config = dict(
    num_hidden_layers=12,
    hidden_size=576,
    num_attention_heads=9,
    num_key_value_heads=9,
    head_dim=64,
    intermediate_size=2304,
    vocab_size=37492,
    hidden_act='tanh_gelu',
    norm='layernorm',
    norm_place='pre',
    norm_eps=1e-06,
    positions='learned',
    qk_norm=False,
    attn_scale=0.125,
    bias='all',
    tie_word_embeddings=True,
    parallel_block=False,
    init='uniform',
    init_std_qkv=0.0177,
    init_std_o=0.0,
    init_std_up=0.0177,
    init_std_down=0.0,
    optimizer='adam_variant',
    learning_rate=0.000719,
    lr_mult_up=0.876,
    beta1=0.9,
    beta2=0.95,
    lr_head=0.00471,
    max_grad_norm=0.5,
    warmup_steps=212,
    schedule='wsd',
    decay_fraction=0.833,
    decay_shape='linear',
    final_lr_fraction=0.0,
    batch_tokens=262144,
    max_seq_len=384,
    doc_mask=True,
    z_loss=0.0001,
    train_tokens=1307000000,
    max_steps=4986,
    dataset='wikipedia_en',
)
Each number is 500 + 40 x the weight over its row's rms, rounded and kept within 0 to 999. Layers, rows and columns count from 0. Numbers have three digits each. The size before them is the row's rms in percent of the matrix's.

# down: layer 2 MLP down (transposed), 2304x576, rms 0.0168, rows 1210-1278, columns 0-95
# up: layer 2 MLP up, 2304x576, rms 0.0223, rows 1211-1279, columns 0-95
down1210 121:444493521457481502543471551472424423535507501457555455540388454538482492518540499477461517562459515506466476514499542434513498499527465508466566521456485453470487451543439487452495466420495475485562530595509530524468606501516537583502533538514508520451472558501528534520455483516469496573
up1211 106:445511518550522444547453542535550528574477518582490528515460472522507472495478523472478588509489455523417522529506468481567567563495489537510513538522553579506420508555481569427466500469508487496461507469489477522499529457471539553556501497497476486534494501487474441511492517506500517442
down1211 086:443514450476532481497522385519514509524462472465471423538559432536537464429465512480569581499454510482504457500523478460467512507495529508493558509458525546445469474519471523519404543547540543496504499495509379564555487540519601484502492471524471406484508528526474472510492450497474554488
up1212 075:513501490490516476633498473474498508507470555424503484482556531531452555511508535455495507530484490539526468544512507526567520431459493505475436439431426559484485514499505469496527512491468492534526513477402518477512515484535573521509509515469445532483508540493501502523501543501497502497
down1212 055:464478522484448468453455527501540569462451490507500521465516510505535559450524441528498502607500560569497536562554506419475407445509480486477489519558449556499478489466540486448453502518589521484515475528496466581514530512474459491507483462490538536526492470526475474451515473468494514535
up1213 098:463519511512523581475524601498486512562435447562548522475492475514500482438567472495491539515584501539461560490504521514534487501518495521477563493486477542459537478550519543544495431511443502491500530512560512463447529456465529514520536527526435487564481476512514556514471584495523512511
down1213 083:519524476455491500462489443565485509387585536505484451557443520489490481510453434487505512525456549534555533504514500575483421444439491445488560499539476485534553465455467479553449490558509540529464515588528556465562533537508400527499548508502571483560559481528489457492466446531445545491
up1214 110:576600483525456530521464504429521525477561526538524557487525473525461521541502511505541448484563492509526473438447532496527498487485497492538524478502528558470519492494517463470380524502487457475502406491497547527493451519507412479513474511476516473444503565495423464538484532472598456484
down1214 141:473444504510519499495544437515459537475448522493407458479527526470510534475554539555469566477440507479436513519589540470520487519470475488450483510491501487508504529483489511510533467478539530565503536508520466495541531490511558468471546524493508554562486476596555515468596498531433536470
up1215 112:517523482430473457475493466500464472431569516480549506490487509496475455471516462515628503452495473501447445483483433487486459504535518441476515495516512463479356506491551424492489474490503476498561581507527512431532500535433441508537528556511509493553488528518466479519484536468494513478
down1215 126:506477553503523516576518522501557530567421479488507528500402476517419487455526561499452505558472512449610555517490477522491476531450486467508539535554482507537555496472525575452459513546554485489491443483508560546492457475509517476498548471488434509528534452468466511462487459548481489533
up1216 077:481491448547522539577475425491515461511511475445505505473549468438471456507467489513542509497463485471504525502530452591537463530528488506500437538473439560526487464564540468531537487445505552507478542509510534513548510481467477530529543529537409474487546457444535537522487516494490513487
down1216 064:529556469528513477533436513561450542529526488474469480479499506488505494515519502560530601568504421469488497510486508446484398441523539506494533480494504494547438545490471523513515499499550548531555553454512492436463480489521538469497513531477423560532465472581501484462487535532444511459
up1217 106:471557497458515467403434441518463559509529473451522564446533456549529511442494481520445577525471454519462493508487503572477533508481518533495505498577492490483538512432466490449499516559425470525486547503524533538539537552400495375512536528531465504548549459515510520493523462553449550565
down1217 099:507517536482496418559507595512486509488489509467500518487585512514521527517539519515465522459524493453545484525436570486596440512486528524480482528457453459484467545536491458540509497521561543454455544549425516461443450413500436541480533468517508597491458443457499492534576526509582515582
up1218 112:627546538535520467542513564520449527486499423460536553503593526466531475464499533470500511462481562562415588550496449458467513471525461499525474484468453478504444580467515461471512562420496507519548554544498519542508492500513482435516499477527466523504445488556496463460531450533521520474
down1218 131:461492532483492506518540505546501509499512473566489588530476467489536543470452438509478481527518452526457491483535483464391471488511537451576468501450472440481534458519503537518480512473546496562470512477520433460503507506569467515496517492488490426509540470429512593442528509533491510444
up1219 117:600514558441494534487483496515425527515506530487554579494580435561461511529494530503538525473568552504531497437497478564479461488513497477521489481417438486507477515474523529501428547453444527516578473605455527490532523550529479443506518535527528505454509521489469486507523584535496460473
down1219 138:477484520560442422547427529440529541480514528513596494448466474487538453474505545546498507433483467470517495555524461433551470478529465468541466496520537509487511413456478482537474471502538582537510538540437491497520501551508536494511448504485569410491492547548480529460456493508477485437
up1220 109:518516484533525543540514501501446480481497500509557534498480517505478477519454496535470449523538525435519579455490491449525460460473494451467568549551627552466531443502583475555393478453505464498521464472427558524472487526550448516484485544505479522517498564536487432522486509495530479524
down1220 135:489431556542543518481551569504518569450478494547489474526491459462459491470567468490452428538522512521528522523458462547507497494527606461527440508522478504490500510457508587498483477490492554477478484445521438533537510492504518477497517497489512550473544449507530551449451527478496454502
up1221 102:468551419449419507489485531434548449542534588550565472509511541494557506495553552559517450486506501493444455560509552574461524530508521582494498556490463488488441441536464499507504494461482466468478573488530535491427492495582444518478499510451496476474523528504472446519498532514485497467
down1221 113:414491511470561399479488449447473539496466404492485424547493535468497509590509517461492490494510506525453535519503504393454496488562594563489460491483539463513468520514496538524535453435512449500474481496517466463542584498534554487498460496519511545473508485491508543461479438459505510506
up1222 106:468489510539478523538587580522471480437547462498491497477489552488412498434481500516479536442500526534422503484496521474505494509484500508576542445518503449539483528535507496560473515454382494493540542521506505502500487538422522533508503506513493515520519539488507528474556515478492429477
down1222 117:486499506491497523437479530493479516480548496501512434517491484512513509539486580506433501447427447460522557519482556525443426480462450513546488523569471449443570511461497489492429451563525537504473555547475453499543503510505460507508529432508490434483565522511594485505533460525469476503
up1223 109:497460574471521563498492561500470504491439453523458497475459515519499452549490567567476471533555536546591572496482520504502491475524565535502443493450550544442491507486567465458476534448516468488463554526534512513464438508457493444489512548453440478586582491440558462475558561550512514570
down1223 117:458460521482473488537472493454561431549511461511488471524499519465531509437485473513507501564511515511540434482495508526503488505545538505523610505567532528494479430525445526567528524559644542501513500465503416468514444549438521563489515477493505510550437489544523526548447476486534465523
up1224 116:522523529520470506497489497497546479511500534515513483523527566550523536485465551522508434479533505507479566459498499523442484509494536543582524527491502492553475453468467513474511439505434519520500483424577525475420429470482453449488477540544498517524496504487479443518497540512518522478
down1224 117:549524456481523484502432559526523442462534533591538570522501535514560509468489503497488454564487545493505507541529475507444488486593459518476424530481575521488494479484462448552538458582530484499463496494466525518517495515483489455513504443490469459558477487566451488456494466517477444491
up1225 103:498529529535513489515546487429450497484616460439512528549493489537514489570433498498493495462502598467480491526482399473432487507507530444513512496486478557446520529472516538517392560537489546482576528505508484534460538525496441502462516483543423490560541488529479419516530459551517511427
down1225 122:484404529566474483510484502481462515504507542563495426521476493484447519447495455513482496534548514528510536501516460431425469543512464434514508488533469486539486542444559502584439544474539499527535538542429421493489434486474507470486533572496452469512446505599459515496526532510441519534
up1226 048:496425485477543541587513422513472452447551551489479531578482494520486393517475454472491464501466446498455566458526527534479505523450457535554506500413567468487536473491531473555561482489485544525432512495554459504482503463527483434507490479501487459416494471550498504507530495462554537545
down1226 036:523480481448561511434464513501495506488526496525480478462483497506429535469468469507494496490582553562519391615503469470455507520524514507533495510584465528502532578499480490495471497534558495531515402523454519440575548543547476471513463496509504546509492441529557488563501492491397479507
up1227 109:477481571454514517582498516466461534535537459508560499475470524569560532486488503538530549535520499512480458498523468516485424493492557505457506428498459467373458468496564520450488525423495540497534518504463562505566473577516435462503488514540425400519522511511477490487510565443503506490
down1227 116:491481529535458478571477441447503561616526484505551453497444567550459544541513527531540487517566481463486476547491534483509543508443484522443505514433532489489517475510501495415479475499546488532586517530454459488486414559497436480514477495472563457495483506513550465496531550516507520501
up1228 119:508517472479474461502481552469551565465436497446521495479462463472475426482540487523479378547510486509476499498539444530558551464540476505526534503492428499461522468477597498530495436534508506544499552449521558539452512502409464499543500513496451487559461466500518453617506544492484454546
down1228 128:522427542472536465505479509488458403483524466539471459573578540518522502439507483533503515435481482448569523468486493526511480495416505496493488478549540406479507512513497489534511607535480466515508448467498487446513537519542460493507530501507551441449505491525492469476521520496529451480
up1229 050:431570573464535551496418464462413479498486510488436528520499423468549493454439579458536464478500529488500540611455513457527439531505496532538565549507530506459507498476505531516458535510500479440514471506494539523454474466499547431478536508589546533533461500504491533495509405488513514457
down1229 039:517423503519525526553496477538464481530531493558509460495498500527512517481495472510499458486486512539519530414481540577469519494518461457494428511465489462514523507528400503497536468419465524494495478553478506490520538487551568535497375491433428462595510512467526450599544497427477450502
up1230 102:468478573481506510511435566486408507551497512514496556454533446483510510425458444419481557529553522506494454515532473514494523538492476540532481451473510515528436443509494531490509525497471486525456452485453502521539532537535474466524513532445480448554547482498486469549462487483510499447
down1230 071:458488506446475548457559428527521635480443414484486558524491510474499535493534579524473454517559453527465499591499547525438556453518438557552509454531486531570448548464444537539514497557438452488554472508503473540552503425528523567483464560527436473504472521499421525465525549519538500553
up1231 110:531533498522531458522539506519497456419494516533489415554533533448383544449446474463465525430489523499587424445515521487541513525436485579479492452499448515498474490519599521589452581421446544488480503548472538543474460527514483457521497518473525474478487487502452524452575481516489446470
down1231 122:481535484470520515466538475574476544448563492496544466492516490498433525530438482530518503549496484543486480506412547512438483510494522517433526526441438621543557515465602424492456536525569434495523422498529481483508530588480537541504499558499516573499462501538598575461531436502501570483
up1232 090:509508472468555565454482489586457564499501494462503468563548443469477484496546550460411509515537497524445529505622487534535488517511550429549550448535457455528547488537555419513541529414522498613570538525587484508517479444493516469526645507504470596538514453493491539547554528553459489509
down1232 097:470507466497471493506477468467496469436532478511526501480539522498541494491465476553563482539464505537581505546412467496414562547532499453399479502486479485535431495472475513474406500602498491408519558501444501495414525524573510509503420496491460497479446514530526474478492491456515514454
up1233 107:520532451518521575499519509520479502550540561543499538552511521479530499512498626458477496478495600479521461406463561579429526469467509454541507541491481548420470543573489552519456614497499450488539489491553542492542486573515467582515492504498473479614537517536472509487513556535557551495
down1233 090:509443554534526462461482462500499580520438552497541529508492546506474490472530570517472451499486568515473477506491527450530622501478431511485539509479533516460476492502462553515413464494525491541504496495541501488413507525578479527496510512490486495522379497502454534448485444451475561597
up1234 105:474477513515504467502485599566467476503499465517567565559549551539515530468541469522510496447467485495569528508600439488527482499458504543569454501478548566424508494542492538497516542467456477551575525573540571551543484491502466477549558453502541491532454505497451474454516598544470558580
down1234 092:495395521455495540453478528519527553441488532484456480432500580490517497501525484471488469512513462516541516507485551573503536586447470458462436517501445440553503479487552473476486495495580544465528489530507550480517552496532482462480505516518488533506478370585464478503474503533388485530
up1235 095:550525489536431522524475518544522448485439506436448506474554431581572522534484490467470500528551559487576447492523500531476428500484503465516490448481543456421555506536513497531546482510464465553457509506515480522548569505477512585471542454539535555504503517545509497535527656557428502452
down1235 094:540485511463424516499500477483519465491457502526488507527485482475484494453561482513544486550507521487532462517481470488583401483432467533528403495513584480492514534536512478477578473415510483484506454507540545530453555447551522426490486540558514492466488521474588440525482541457507475516
up1236 098:522517525525533515524552433527545499479487560558515516495457516385471516478467502422483521465590465432510521493576554498557496473489525487454492526416548535425508517611497575496551436449501540510528523532476560452500490523557531549529516519521478612512582523467513526513508486538487484469
down1236 090:420457484532485502528437438529539531496554495500541516531490499477469479505542471451500497484497485488508479502514570458534508453475535490506494478463472424506461486518520461498489480505487514496510521472462538521520440471466394469497478546526484473534466497590526491507392565503514521508
up1237 100:431517516521547491576536545465524497466478461537583462472534493504603547477426435515502569449535508468502532541531510546549455497435498476520509451488475497508538491453491486513452562472476418464494471485453451528526502494495501494513542496478516436525510495469535534537524504460515460484
down1237 103:462527578496520508484454497501507468446497559503480571555483463494536523540499558456552568527461509438479536534487497508499473479526480517462539484473484487578488465442467411501528487474500513509542464491527498500501483481489563447483507539536520455565467454552489452487487544513520545413
up1238 049:496525488464438586431593502526437516490442504513553507435469496491484498464503539573519513541432493523474480463506526482509451518461535559469447480482536526536541439500539489510510520515513417453457476539521434521499526520503463556610491486501470516490475506503496482483458493605530468588
down1238 034:515525520577526472516500523522493459549525431520494443450469498481523526515551430423557504497531439419487414448475468508459573481587453502521460526472507444496480547469578477497501515496493630474510485483577537469534545505536541442494571481551472455423541440468570517504517481424493515486
up1239 117:516507489515515549512451511504486421494546466470561574536501494566436455434535471543459545509515558501421509458481518587467493499505503499505550490534522494499527499508503490549500559529489485501557485532490571525551498485541463511562538508529527559567477498519475468503470507553471448497
down1239 110:485465553489510421544518512378483474513549503486596523460515586531525460413485558528480484563546439475551461519462562575426566555452514510566521492450493458458463518490545492528477521558428514514448515498470497503492438500502474437481494555491496440487488514519482456514429468513531525546
up1240 095:483460512605486477479533528493496487571535527501511489588514486576550522472554538527531404467590541515449455459530456589476516456521445566507488504550496584479513467497555561476538521402541477497493559501528487527523522488465579466525491524462463423493477512482482510497544453503512445479
down1240 083:525456502507498446550455437495502551470548459504462500507544465434477510527479468472532516560518535552421525496510544502472498514494474560566510515567504432519533507437437467533489473510551453442517512485545524571495439544482477454522484520504460529524484554546510561455473497455516521516
up1241 044:423468491501518484495436498488558485413446442494437431463447433449492488510465517461471525538516477460479560476519520497494518475374466499468442487493458468504466466519472436479510564493502563487507478495544521515508493520509504492491519483442499517503498514419480457464547582477450456469
down1241 030:574492583513505499472476510463515428542501554555560474486502494506515527505569518523467453509527440443537430495492466450490508558536496541502483556484471437432527575479570560498605454463475474455518547478500507576467499485416471477468439465487481476501454465592573502521499505514415527517
up1242 104:574551442446549500476505465525504453483490497471533527451567494552469483532533446490527459414468477528562529501530496523460561493448497556492489534522509516481478535494498498500491581424475492522544565488549606606530479489474494436522535434503497495502469451400494532509485497495499461563
down1242 095:534444414483486517510512449512505524517485483490454458555516466552497512511471500553508498468426483463476484471565489462438484524481507449448513498564462508538515583478505508428443511527463460544514533490512494521499535494516478494503493469529578575508535498415492480465462519553483559535
up1243 078:504427527466534489520501543549533504548448546537502514489517509527499543453534478540454414530504533499455499549498460563463504478495529506471553510455557498438497484558529497474510583488462402455467520499492502560511535530515479498474466477463539450513582501458527528496570496560487522500
down1243 064:581564473462480449504541464493503447502450488534488553496496545503447549438523505439498499492444600543578534531463560482389526512525459505494489519524537511593512490508464484505474418504485462516512452504451469449532532447545501493500456541501556482502415547548499487500493490523448484531
up1244 113:522542452521540535438557509518535462523507480509570494517466542480442475487564486474490494456500543436544537485522432499587462481470532474602470512498554521520517471480460506488516513462430516481502469417472450517519501503483494476496540441533491537552549456546457500561536487551509446539
down1244 109:485515505436456485535455534490488538555475471497510530479464439442475509541452427542559504456457454479516501502487437466501496446545440559440436516571524432531493519465502517480514532468464539445501493470492484512473485497509558471497496515511459529486520466513463489509512530528497526500
up1245 108:493505551476494464472490511436478521505486554538488456529479525518558489479437524511490520515501447517449530521508560553464500509527483482501501501495448527534532447414470515491472505562409414493519477516511520506408529515484512502531509576499463549477509537477470505529512405545459500438
down1245 095:513553511432520491450466506467419479505456522519503568554552449568460540496535587575560493560502548478511453520435465530463511525535452515521485434499512535468508567497486531516468555559497548517492510534533465543454580449542472449482487520432513477493449493470426430533575574469493415465
up1246 108:493495540504489461529562477516471516512507480479519481461477499560574467479483452433474459536572494477460499516518472522581563549519583470487531498494450573459493506484511627466489501429448491534518537442514542501516529503488526484479503496474415404552488511494507466542504463505487500505
down1246 093:524493480575485527561530437556451490488516490512544423477538488439461505505464465542411469527548555556509608492477549496582515572443475480435422529410573536463529497471498506534504473514518533455544498421557487482517498509476520552505554541476533483520474546579487414470468480478473527490
up1247 107:477532601515458491446582516536469513554476444474509553474524435510432495440422507373515516473504521503533469502518480527559505429455483525481575496454512497393553517488564569527483506491440541529478471508518546487406496520476531415488512452532402430444553558493495553525488508441471519523
down1247 107:463473547496518577512520570471471455467510447515454431507452548542520477499541490504509454556480492439546480541461457539543457528558519520470452528545533488472515437439515476571444502547485433486575485556472497536512476534585447571483440448452488580471490533424487485504404482433573509437
up1248 116:480499485480450514531442485549517514463486507569530559496520469510558432431486549462499490530518459551454481478490523483449540473499587482538543535517539553494510471535442449446461447475423490593437492429497500536467502507398481498553515515494467502503422528466461454589556466511497482517
down1248 120:549460539533510523511420488453546438438485481487511520542462510491597549477565385498505578433469458507567479516466470531516405576539446530491497519493448553546522473516534540499553514545496474500514508486541505484557465546528422485514481522468543492507464439462474461448476485463497563540
up1249 110:488565539396484533526527490514487505500519489490476542481486501503524478514457480499474497552459586382496508472456493527496518466480554487589459472549555560496522486580477584450490517502490523533498501491564515542530439496465430470466531470508478471456602538408428518554500487541520572553
down1249 133:450473490504489487474509522520556498528542467514483469529538548524495501545495456610549448433502523530517449525420564406450468434532525475473470498514503517536484503522494503549496478524499441456541462482495483461473475457506455458508511508473567461473512487605561489532471495523569486499
up1250 059:506457495521550567496577497551480488520537502468506564424487446546479503496495523523544515543426473488563507458487464476553467424494499505544610494461414517517523427542591470499500505454513507557519511623450473495491454503453579579471559490427432487539544412509530464480499442477509504551
down1250 047:518518458510495446479498452522516504532521534553440488513489507570498550482562463567510510496554565427503492522417522475504521555530452504521517504540535447443505434467500503459434455524534563537575455435477512433513564515504490498489514513503515554490495445486488498551515486438448454446
up1251 091:513495517521542417494477542435422473545466456506530501532522521507552473438486495517469533498494467502458515513697434476524459471547509534536536496517493498501502471462528498522547494498523522619540535495471456463500488448478561492488686510558479515543493536518498483528520506525380507551
down1251 115:482504490559445513548441482568532466522530501483463452459543504521492514516455530569485411436440515506563518521389532474535531508468471458445496487423488543483492497503479462526470447564538535357449457476478580494559529494562438469490393550464535496419451461499469489538449489483584503471
up1252 110:501517496499475514510494509553523609504500523562479535521540472484494473516553562514490476469474482485495446463511525546483599458504444475517548456390491547467492513602518598432490572446480514514477535513482537515495538517538505485559489491503496512510500569518462482462489508545546509456
down1252 121:485491426542459473450462538556524479525546482534493540500530445494462490440551526510485499499508524450466584494538579432533480567524454505499482490466507451550490522516588515516507482496501389517522482450455535533455446517505441447506501457450492541464424516524495519473418575452547531552
up1253 105:501509485475447498580457495497470551537483540543468472512510444571448478540498499503502457499548470448472497488513512503509465526507441495526505542520465498543523487502526523463521520461540555564455488498554538512448471510409476502516514585502398489484535515468428507537483500497434447545
down1253 098:540490529504510424523533547514523472547526475564520513516475502530506535489513425522482573558541481483510519496471482471522450486481486528511490461515506524514509582466537511502460460446531520510492513448552481401559458423470528546499480540483539507440584505532431551496424513405489468552
up1254 105:537481544438478483545446472518548566596507497593449465495520492558493487458474553433447479479543463456505453542563475467497533519497440537549428491470486552533493546577468526537512574455567520545527538569545549569500494482472469514439538422561534501537520482524450459481546464467449455473
down1254 105:435477524479498545463507411464538550538489479548442484528495586536539485465525579431483495551464511547532510480483510449506506515465503467521492511518572465562582482531465528497542533487525526551478422508524472490493497489476473522489524507550450453467518455566474570494525482544409530516
up1255 103:513560426504411457529541470508511545565504512454500412511534511527542475538521556433485518448506533472476493529473523525426490461487585490496455517499403450480507469536511566536536461502484494527481486471468494534519465548487509478494454413549451495417506526526480484510506518462515493507
down1255 098:524476455498464396529443529478554526437475467477531457531583492516538490512488455471483462447477478524474481483483492499485479444479570416479528454523515540493461493485527508503518501476497495492565421485552461494512522465493511536481485471485523527496463459548466471450520446469468434522
up1256 098:491485564487533510545524481537491489483459488510549497499496514491516530481511559412460572450458491466526526514598494511547555527484486535490481459495364515488535499456551507518540555458511459575455437532553505557522549513538520460507589487520532515475506538468475442446493543518436458537
down1256 107:435517549532490435533576487435522440461518492591446542588474546468499502533512482500566528432530501580544471481472488400424516556490534480406526537496545524440505530476429489517564452492540465460568574496415494449419517486564454548480490488459529569486470519516536360493537497533537418534
up1257 046:517461490516433495577543526490581518463436480485419497438524504500452529461503559504491525560464501521520519527531508535472534450452494422507501453478554493511540525520446536475504510428523584529555434469589443520495514534548538487490531496566486499540477525475479522461480523529534484503
down1257 037:485405481481513486457502495542447522532513499532524514508491504504484504521563447526442471489510545526500482483480419459470488559521508515486500473493499513505465534501580510543497466502501420356475574512494439524500452486470507559510497483494503475494459551549462468476508486521526505466
up1258 100:541534477484435448544509481521568532518494597544530494503472486526506522436536498503459539464526549425426477487497544494518515561483542551510492534490387512474509516514508525424533488455518526507476547463583498468518411436478546569518522445487479521485510537495453471497563483516499501553
down1258 099:436462466474521486523462512453493523497563526526471495498459507495514540475525539538487495499496514551491541456447468482505498477543548508510502483479530487526512528514457494496504487502557486471481506502487466499464608496554522525489498506482468511495436528456511501500511460498570464476
up1259 084:471454410497505473502562495515564484493463541536561530479486439590461560524438562538480450440520521470489467476465424535536605591493470577447521500468553505473509481492516527536488487539415536481521512521556470517491476456566517520499510498511476545517503510534474490463517549505463437528
down1259 074:473501463593516519510497477463497505489467489522477478514502445562490517493457471527483490401402522461477529460455541456426522501501535431510431504526382484550530508565490519496427478497580474401481533538521433551547514553424500515495466444536469537464428495580511491494641508478493508498
up1260 102:508497507562487560620490561520504525496472500538552532503497531485474494512479510545478465428501428527469534512541540558507560440506510516524541472490517517471482483524496474493485547509440491492487477447436516500468429466501494510481537471486467449497475498513470540545497534503519539448
down1260 087:514463509500546540491522432522542427499482535495461549517462473450474465521542543527480586571542485446515482505494545462506484492523471523499588502529428526553469468479472456448535508565490527553514519582440533541477498469532489427478530440546544544551440390564493393488480510500486486568
up1261 046:476426496444521522457458484553558474542480479488491479500487535485491458473547534493493518505532531535482488470486428524505514501525470494531519479457524497506529545550501524416570472503431475431510476591505486486582448551476465523437429569519562513506478540549488540504451509456471540475
down1261 033:453538491529511486523527518455463523473524537486548512511523457513546498539443451465503526431504494501455468505618463496544530495560509471463497499502471490533542541531458514537545543476554493546512527483522571488485596492538513475499473436481466473462476431513579521475540491473476451520
up1262 113:466498534496440524559516484462495536464396568485522435481472463564450499502517512544461479515498473521507502538539484522490516525432531499481581527517456507514486498498599552549430538491526510550523511498461565520512485494497576567522513497520423383436561534485522494562468456434504518492
down1262 123:506465546507489492483450612491502448469491511528575491457475557489520481461527545458515501487499543495461491466551478514561491520489534529449553489478498487521548466485538456526473530523510436492500500460469500502503489559498585482488505524485532464516559495516503533538506447544501525421
up1263 111:467497602514507455549521530491475538522466469466538460513499450547521517483492504525448478522540481458507499511517462483508464493543497522547582483467536480563463502535492503420504480540529536500521493472576529480490445488442440478508552538516444509518611507485499471585482514515512538508
down1263 118:499547447382497502522512483596509511509529419556448521604483530513508522500557432463510546489522476531484495482522523454549450463518477442481483549502443512583512477456486539482450461508498501582536517446513582430559520511481543464498506549527524425467459448526478513479565477501545512506
up1264 103:506541526507382544528482501493460538495458500458525493489565453586537537537510477526556396451468508512484466486524403511509553512492479473519547508425435618469501474506571489516469505486526480475489448505500591574502502507455493461508467495461477487429506516465484505485448457479456473523
down1264 114:459465558441494507415495437531499415531423464495477401455570487477530476535520421507540502500530432517465490519472480449483505521612570500475555495498426512448465469481538497499494522582506526490454568530530485470460545478532522500521455519514507556441476503487553534552481495535471537563
up1265 107:486457521502489552546509470476493522571500562447515526521543516539555499531530480536503542482504454412492479516493491550498474496496483487517536468433454531480459476546524524491519473463536554513501528556528532488533518497549509475521523438501492424459486580489484509469484572558468449483
down1265 097:483518449473583517515514485504455474507494485491534469482463539461488524549555521558509428469509447485450516538550503509500487501477489398551432462516548454449503499533510410459527428542488406475503526472496473456554470568476509444510504525564550477513474525559540486430495579496512549481
up1266 108:488500496558443516556564450495495504525538503462502476514451499532501454531481480526507530497517471534547498533516461519525469490509461500542499455487515491447478471542535568515480479483501563533540506486564460621514437506486495487467518409547550441485555451444530508560519617528483506426
down1266 106:464484469511574479517455408543532501470517520502555565518565471601440523469455489425505576456518409494513453460435482490530470449490385505480522494539566506546484501495436507553477527529571529506458481541497451474449501563467490519507486495502540460459482452524558543513603549494476515461
up1267 122:539504521548475454503507473503500539508501475526478536487470436489497489494588493565503483520555524437499481568580478473530488546506477484468512486500523565513478411498540462561487539482505477524493508476531495548510513515479559524533554445522478546505540498533505408484522543438551506424
down1267 142:569509489529455418589514512459510540451511526505482438469480566511541491518576461565523483595506537467496491559474467399492545542498445517499466495466481600515444524542495473502518460391513535490554480454505523538530430443476492547496513505524460516453543547542518456502551494517518418482
up1268 114:562489499539521535561435511490471496450484514550586485533519517542480493576496469577498535506416559548508574500510522569541581483514477486475529522476538497484488496477519505422449488459495450499486495520572528487514509513500480494530484490489451476570471511428480506503529524535521524511
down1268 130:475503508492511462456443504528481508508477477455484510551537504468530545512580542494427523425509500493502491534491611450475521410454496446506478568532487492494529465447382525526475496542533457479464476540471543485560463479407470507504483576505526531493496480556509536498473439512541528551
up1269 093:434551500422567454616529561490509446578476501514516586432482568511430542506428514419522537408550548476513470525495507549457551425510515515460480497538494541501550499453574560424502488498472516460534535490501538533521488523491533423506492495463459433523488463551489533532508489465563475464
down1269 081:490460476584468490541428442472504584531486454492521456507512471486516527538520481537525520558525461476450513485437404490518445427464481475518457555622520537488552572527546479503440496468409463459447478509589465408537470469555523516481499511460457523486455509505524435472503517498540577459
up1270 098:566501553569521493510508479480508473510465476582539501470470530567496462474465515524547470449437505541565453442482543500546494505452535586503546486429539477428544508533531395498507531481479525521517512525483515517427497529476493536478541487525470455525536474526508521597497496547566512456
down1270 088:481476495542426551542480508541483489543413403462511561498482477530398525470493561541440446572504482440514509534509499556531452515528512515552550517478505482468489532468481552473396478524557446463452485441425495502529473525420459518512528472537499506503513474440482600505509518437438521458
up1271 100:509456481474517570469533500523543541468491568483438476573529563446480493498516559541469454427549416464443511418546485506561542553538489471556479458541528546579523565512508457490543472539477470514449569463470487467422493513488477544495522499470438549568546458478406522539491484600433475426
down1271 094:481469417502536474447515495418542474499536539511490477433489561520536456496497537491443498514504499501542493460468472567429521446460474512457502479445429533482486512522437526479521429505573482481517469505409495478505533454558513478483539460481484516474469514529569514446464487526534543480
up1272 048:516435485462475562495510480485499575441521551501513537525525520481497458478436470541476490501512474517566543567458453462483450530445545542503525470529541492513490467515479477508559532453485508447470489547520546545447460507493481473472446442443433491533499563468522471474519513528508491446
down1272 034:531508569469498464521485443450492470494478488474521497441490460536483503389511477437459526502507565552449511498514543544423556484529459485435478483539497484459489527468512506524470463553534553511514508450486469427538564509508482543519505583532489582640461518546524488499489522525509514521
up1273 102:545537535532484547548567499564505491485469525576571543505417544503504484536491450487458480537470468463515503446516567517536520556439572590510523496508499527459509495520484512545497502459494467539512514445483460505460371506512512452470508525457443507499521496460534458509543542481507533537
down1273 100:587549531518469464509492529523520514595515501462484437501536474520499474540535488496551551510418499531534559523539459482552478520543451502562492513537507585413480474552466508510460439494540525529517422534508410499467501487501436487475437505523554491540504447535585538505500563525431487553
up1274 112:591558434534499478477535503419493443545460485539494486483497519444509524503557519516543494501489501431523587478473428580526500567479496521562463458495436464610448425484469481515508590508415525481533483469573451564497494475442557440476500495494512480476595488513446499467493493576508439490
down1274 125:535441527458455497535460543516510456446450505462555459546478573516493477571567571477495537541523465581525499511400489540505502501470563468496522483478560468523545441455475461510450538581514500477426445537544524477453453489469474422499453554453490530402500551504469513539502519503572551546
up1275 121:476484643442513486557496511481460487527535512576503501565600574554555521454481492507468589528466524517474561445517502481428562548519488485574424478518476507523431518502490516492495456437518544519455532506515456477476460522452445447442474605477553446504589530439482520465492461506507556513
down1275 115:514454488458473479545462537477507467415462526474512493464561551582459501501477470537499480474506518503455449470500503477477510468548494462510505508526454465513480447509502494545504463459554543552497489481522421402529509453437418511479548539473495510554529501550582515557525498424507543510
up1276 049:456519495506542475562507494455497544534516495517473493536479488438450479568572455573501496529504445467527540413541512557544494500478511559511514499534407536541494530510512543498538448538434433568484563473434516535450418510511527552498441478453517499518475480455461546570466488556439527465
down1276 039:557385449555604475508378524548495470500508484464461518519435512535493542501508552487445488551482505479526473568527515414465517485557461462481515512532495462468517450481535501514544443477537528436607463528539476482480569454514499505494466564512551530534493451504555525527489484410533482498
up1277 049:483441468455499566415585458586370491472490522542473431562492503542480538470408525526603441504548565476473512522456510449561531542547478467491569503548491540512513450557544470516516506460549506451507504436501486532504496477488498420497526487528528501510548532518506503528472524489549524472
down1277 037:492515499495412480560426515495573545470570512498514549510487488509457492447463448518483543515415501499415487397557546549534455423535468433515493530534486475499496486443399446484419466528481482455489498491530515514493497498519497526540541467440495434567503434464515417434503574557437573499
up1278 107:517432552472554446525514469458449479503496590454486564580501491482466499511521491546561498500485534408478493494504480515477517525497530458456529513516505586510532503450562467426510474522564450505483526516477514506475465439507513521436521419509532477552509566468477447525518517510551465541
down1278 094:561504504473516502543494532461486428488443473455531598543478510499513467553464464499487479550463440527446556556507491501443538432523550472478528523529563472548510538512544544515505490520551432459462474534564518479475547555553588540516509507465522483505478480430525528490433499506507506446
up1279 092:523501450529513514516481456461506466499451560469520557519512457478429524534451477555492517517488476540524582402475471520550484511472554579528530486481479514512506443512556492540518514479472471499385527435527440515437559527509530426448495488529471565527522463457512571568485548504476508461